config = dict(
    d_mlp=704,
    activation='swiglu',
    rope_base=14400.0,
    rope_fraction=0.25,
    qk_norm=True,
    attn_scale=0.125,
    tie_embeddings=False,
    lr=0.00957,
    beta1=0.93,
    schedule='wsd',
    decay_fraction=0.58,
)
Each number is 500 + 40 x the weight over its row's rms, rounded and kept within 0 to 999. Layers, rows and columns count from 0. Numbers have three digits each. The size before them is the row's rms in percent of the matrix's.

# down: layer 6 MLP down (transposed), 704x256, rms 0.108, rows 675-703, columns 64-127
# gate: layer 6 MLP gate, 704x256, rms 0.125, rows 676-703, columns 64-127
# up: layer 6 MLP up, 704x256, rms 0.125, rows 676-703, columns 64-127
down675 104:550492504513437520574583466505505461502525491531547439510470471495509454496466483503511448406552516455521441451526573521555481436532479465493493450459483520535535508469462440594455509523471509
gate676 095:477532484587414479424491474502436488556584594479455544482450464491518544457550558530493533520458519519480421472499519527467451494536414503499472510515502570552524497539452528552480497557524511
up676 097:459400581463471465543518464507505507530523436578501466518504503497477520561503512425467492511503593494469514484546501492505499523465556456518554407502523537531552496505549514426474536416486473
down676 098:484443568460536448480479518432550447520508464448478402497522545461474514492514570442582532448522480486531547499498486476491518487549508486456553570567561493532531478514483487520463527508513529
gate677 097:510493502518531538498474516500480432553486450460526480452510544469502508477505484470555474458477533429518490480537491534521461473549484531436454571567533439510520528452459539454505480510475512
up677 101:400488460486472525450527500499452528495550544491543508523446474552445490565528483452491511535481542436420484512489498468562499500531457507497485454483513594482454528512487442447483523514425426
down677 103:585560473470510523518504520476457503531537563493500550478540543498529493410500577449491540601557510528498577544504458475489433454585520557511514551456533496471500493534515455480497494445525459
gate678 098:496525473459408546411480497535496470475465518461456533528448498517499471512466566481508536484506442452501497435468550543460388513513421551513552452478532593469496525473523496479494480493513514
up678 096:484464462498503481536468496455536543512501441448466475519544447545486508522507477483475489541476495406434472527445529547550456513556575465510518502484528523513590587503536493476504517556548483
down678 100:532460428527519446535553465505467487453422481493539495512435567532539495549488481508585500478598583514501468485455491526555459465482457527535501518494507434483489511525396467522562521537521466
gate679 100:512503491466507512476454554505503454494510571431441467509512549557577495512482553461480508525496454509536523457513431528560511554464501447546504459509547522491535476496502425453517523514499514
up679 099:548495440470588472439484506484479476503495496527560524435470495523532514489544557493583452519410450506501431476502519524480466483524555582599399427499420481510580593542428500546438489555480501
down679 097:487507509514439586495562494505527503467548475540462540525508425573508524483500545496513499476530551428502446504562465424555469407560505477434432447475542471495528445500470552535532454542465467
gate680 106:562534509550509480542488526487465520483476460533499502459514531438481536511561489461461474462499502552551481491477536462536515527541485526524559463552507494515507449465538478473493401432447471
up680 106:487484504488530534512472504507546524520483505535482464502465413531500479492537528520519487539525524482432485508451506418512542465538510511482466506509477456457597547496515467473571489533404507
down680 109:506482499496544614505410519470548503505491523488460526426496529415452472474461499501451482555483492528441538479490559511527557375498526467506420467405456521463478478562548485500558484436477425
gate681 104:503481519524510479489480462453417479505596418459561521540535506482502478525464524573542600480501484494522530537558443436551558498489521562533482473479541562485451473602491527475434455501488540
up681 100:529504502480499478512495425434561528497537424483541484520481482536526405410513540483481516500555518572524563463503544595561473440462507595455583542494459466497435514557499522532405521498565575
down681 103:491488440441499503504512467434485525517502458511550540568490496526561406552541508466531471487531527582517504569477543570576461513476548528590561507494540464516460485552541517473469532483492466
gate682 101:484477447433501494448494493533504456533487474554500525484457453522532556556527436539467483473475458454510499556530522486472498498534523487466502529502568425462486508498446526414511464447526455
up682 099:520506432491510477493501527444536543567490457463429533509444503478432482465511542481442522515539424495500525447523593425511441483430492500471469533499493512555498507534497534417493474488545484
down682 101:511499413543502484535504468401486509505477561546549483512496548458449488464519471594502547444490540527453468522481526452483439530514513472536515555470431520555475484488512462483449371506540472
gate683 099:447429490534508553441484532496483473540418539503514600539474453466530486499591505470469478502467441477505566454474478509536531501422520464467526561493545507511485465544496520527585550441610560
up683 093:529495478484577438573535445528467555499521499461534506459536535461497536509433540499489507533503471526545467479492554457486459480512534539507505471414549513508517528582511473560483484466543571
down683 099:474520490466423413442526487439487601510527548566537545440508492488477572512453491478535576453511420474467506542448494542476523535574556513493553564553559392507527506527487554485422506488502518
gate684 096:505547483513463436504474560566503577595564489513536546549492474463504518490535400438502540464534555553440499492491449506491547542475516546451463590474523528518585528510506561380463490462466479
up684 096:450563446493511478498526541525481531507499531536509488519516521443472564555550524530510489524538477495558493533529500512511474537421561516492513554506506466484540524523555502483518487518448502
down684 098:488449479528442420524530549526456493512485481506537542456520461450516548433434459492515475482510514513430458451500538574435491520475472544496511510506578553497498489475515536426533478485526434
gate685 101:582502533436497582528450506550461523513463484454484424516449533559525515478455418516511521408523519591494494454508468487497479422506532546530484538444397487565555408524490464492464507509579536
up685 096:487475507508534463493508512521518424582583530490477503567511495436455431581460575515517490502537498516459483447485518469481462478486569502435544507443553456561451443483504529507470506532493531
down685 103:550472484532508512483485502508536531507531455458447517505515429454483498493536499484452540539508513418539453438410565552460460449543539469471495466491545480520470522392512525481536526507549518
gate686 099:489558452517487451492476419518562494497540430470508534560507496476468528491506467459547473493544461461438546472437459469455550457537558531537588465510503469589497534471500527460502511457511474
up686 101:428497473479438572499556512433440453416511564427423434456448524513542518470454497452459446524478416575580509444513518428474453534545391422520554487476524497470536512447509577498444514481555490
down686 102:488487550475514536509569591476543505487430397610538460498457471531449422502466525561543490416469546476559487529514532484458531460516509533454497465495446494514524494547490465488471462589415470
gate687 101:488444531578515512473527477465473471554513494476466484487467548407474500545468388516535442507508465519559500490430427517522401515534568488513543560530524551439521496547467505431478468492466436
up687 099:426483464471506485436569482563512521484476476498481516463507524450461472574414498560567444436441566492466451481486501522521475479511500470529469516548482559458498448471470459538549514558454462
down687 100:477526527474520473530550523487470498501455476456547490468480426588529463455484536477480435514527528420551521461480524485443529554528494535476470506542489541557498502493472513484535534508474503
gate688 097:489551509475440374562510572447450523479439473521458493511447554570488527479531497488481493534471494521458472511532508490435462637448582550455449498501518527514496407519427480546516473562548474
up688 099:478482469550472506480470558549484526459512496482544431566620564450516494471498540504442514470424529467595479472517496424493540452539467476531607553522525468472506499464473507448419501535509487
down688 096:491401509490546469466474504544538538521532468518516468555512549473478558478500541480487435558457478561586563536466431534510564511498538503514514462576480498519533475520496548510413539440559480
gate689 095:494469467454497547504457543498562483539533537547451534603494479506478500504483477475474550491540482493447540503518480538485487557485507450500492471564464509501510523544476484483530507539549518
up689 100:495530477497509511503494466512497474553461475519508452510422495488488533574514434503535456541469440430523559522435576513551462479543432525577422486452555517560473532472538491486495462530403466
down689 100:524502514558544484560469474484515496466538496512491478476516457498481494499513434533522478472560461459447580499530480523440473484461498499531473490432495558552526489541471453527530453479462477
gate690 100:492539518469461547466549514548477384544423465512508430410527502485574455513496544460469451522515514491521514486529531472482443565518454493449526480379495532476479417532499535566545508552466462
up690 097:511571467519551577525457473517532451573510555447529562572458466505493509514519481497485520470512477470481424613531468524451525545520496444518455550539485437506514399495557484468484454503479501
down690 099:480481501454501544508486475505547510446542467467540446439535508482556453442533513455453559458384507509488530533478470510477488503461480462488476503493593504568484499575478470508463474485506521
gate691 100:584458443519476508480475500451525433446455478500542565522510502501383431481515530528513564461486520480511510454553526461539531487483475480439443526476508498539585534533532494539464472465525568
up691 093:465475504473505516428504441571533531515546470553514486460475404497558536510509539469517448477478544577461473453480537532482455467529500470445542425512543489520512499493533425506559424488432473
down691 098:438493613464437487472526528518465566486556531483488465472550438545527514531553485432465527501489497536433503420509530570460493484481466434508524436507480542475448507481491479500531532477440459
gate692 096:429475555490511461481512568461487463509428472543524600490522476509486506500513452536445533514447477518478428513548484531587542479493517465504544532446456541474537498474494478467508509522523486
up692 095:464548510475477521502473430477478568476451435475490470510489508557441459598470489565506484517496512518473557542487518485479569457507562543491540432482438572433520483445499527496536487566481489
down692 101:497503509438519554510519475502470426524498453416474500555489501491418497519512472553508495500491523457515514498470504539545441509503594438477451416470443505494530498488550542508493446511479503
gate693 107:506435510509480437450490586517518498519474443543474533537483494491519516505485521513458469535522495503538466526466449552410433645480532510549534505513472459394514530432512510497526450537596499
up693 103:506581468528408397548444562531543459511457445544514572563415463516517509447539515485455561457446476574505524515554505409429548504488573528522504444503442463471544510516540593503498544502477445
down693 104:419476462490515571529392519583462524513418498532493480452519453518508615507527498455516491485526504504448487471578574522534517558458466522457516470501400442486551500499521529551487472529517492
gate694 102:493500446502499505474438487520465494536487509449525519491492515542477520477484462463445468479418514476463464494507444486464470568488465566500496488531473500533513513468592499465480492512429476
up694 099:551550491496489546567513447471419599447556498491483492483516529578592537460496567523553542430472513531456498501554582520493505583516525460571514524414484390477429523524452486523467569555497530
down694 100:534517531539587585523474531422515436464515529530462521426465570446523518555508473538567477526528514527501507452487570542508497544489444535519491496471512462547492426445517440483494474484472502
gate695 092:458464543562474490542515516510480459445475463503430513454549415474547525511486455509481497505457502492440593510456503402525559605406431491481466505549554515486513548501447518484500472502574491
up695 096:480493474511520530547431434493515498420509447423479500529464500487531496444505479517504500495439495489458501506555514483469472484568447454493533506509569578465469471478560416552525515580512477
down695 093:491572449494463429457478544529488434495465503504491534398418483530487448527453516462553544454503504533487458479606513531503466533549458537432571518448534547504456498501566457511426451457501498
gate696 101:561508565420514525469438503521529538564465498529526403551561548523516568559529490491504527512514507469563491512481553558495542469448510478464447528488440494536474537544447461510537534491539428
up696 106:514446485465560450508449544488495469487583505450479518498567490519503503539552501548581484556516521501542497454492492465557554459535486531433475509543430488485510531582490507460507455444480475
down696 107:505494488450474441519479472430462508408556456527533533433456435500501516518509455449584508519499462531409500499522449495513462535507523536463461508521520543501490508498529560434550478533540523
gate697 102:499462438541483487525450515409508501477447498560497501486514548493544540506506496437533497460521509504436465436530485501576496476542557528475533502486519540525536527518467554516496558451500476
up697 100:533582569454440495441484514481540555491487495556509456487458517550454547537502517479575481566526507512463458486498501544465495517453534523466508486557488515506482568560452479500553482462511540
down697 099:488469469467549450541451454554465553491434493400535493456572501525517460489479459492479429476384493448488414524532536558538512542551485556536455471471505497520527445528528567475479487450480511
gate698 099:569510538486494461494536521498454502469525444526505489475483580514492474521501450501449513537531512508506484489572488454501452504475495514526529481477465429430505530454469497508512455543523476
up698 098:423492440430516519477500571464560466481537553550447436514484488439475514566545540511488561512538448578553525513478455474412566464509537500505469533539495479546514504495490541521501500536582488
down698 101:519558438540437461549482489523503498431502482445457507457577475565543535562487533430471515500465519577499540504451476527510545484404439535499548564537463462515475495494495493520446526491564508
gate699 100:503464495546416544493474433474449529522511551408494499500554511564517572503601525472544565565508536519462404528483468463504521506488476461539527419400491494483525433565482476519545444544478487
up699 102:465502512435437495477439419510461541525474451440406528543461548523522434487527538485521505441463441498475442442503526596441487491466456544515574508482459499589482553452530496507465486484513458
down699 102:458524587558406548505501486480497466524523526502514483531457467555545458551500531483466500553528492490485469528438539455493442513563545499516580501533483456513570520577496515410505511539494435
gate700 101:468482487479450499531501454481476470490450486523457575485499451433477400552519463498504575518591467434456463507502500494574508462594424492527515496487498447471469483594491543473546482467522477
up700 093:492472509555407528498516459507559558472433547494496498490515446454458409466525484485460476493506467556448462558548488528555534483501468579604550466528522559522457445491463475591528517459487550
down700 099:466499463535460497518485509493530522512484538488557485476452541417543493519535487550489477486576539510474520542473599507493542499475488558476526472511508478534350529485501511571542531554593477
gate701 104:523565524470484503479390505565513487473542468442522435458484527544517523549577462524500528506481496469522520518512490450495488522470463498484583512512483484523479501480506445436428494487556531
up701 108:503570443423443535532467532545497530482452524499524479474482539568517527568531480501530421413529461504483527530483502460497512517464444519514504474515424507525493450480568468542415519500553445
down701 106:498477461505506508514540475508487512441477504510425503457488453527515520529511483522514463524522416487443538429517448543548511506460541488429440511533491555478516531449480535518416526528599460
gate702 101:463546462491442483465495480526545474488580489566505444409488489504448539475498476531553536481510447488504514532496474445515565488465537529507529429443498526486571500525499461508542463437488494
up702 103:406557521569457513489507447549460470514541431474519488524502474530517491518494516475471492529503467491537516527474538432510518538497477473507550531450506440500417463596532545507469402471506532
down702 099:542505504545521484446475474492558581507467535420501482494470535503529468474480533516513562493542459510510474446515601506520484481594458436549523553380473517523515545510397517514514461527510496
gate703 098:504420461553485576510506528543472451495424536536483566544502466472500506439450482507518454512415491539489463593520480503488593437463516485454486443489526542544495505541469470465510448538406446
up703 098:602564522494522480488452516439507616407469504488545505503439469461555368480450542508486433495498401546505470526488449508560501454506492506483493539479541544587449463432480478471543525449495557
down703 104:487494575439512472511556515513519583548517448475473505559425456452491398502534507537474555490513479590440462522499555473524439550558491464481477529517504547557484491484447502526543546436544483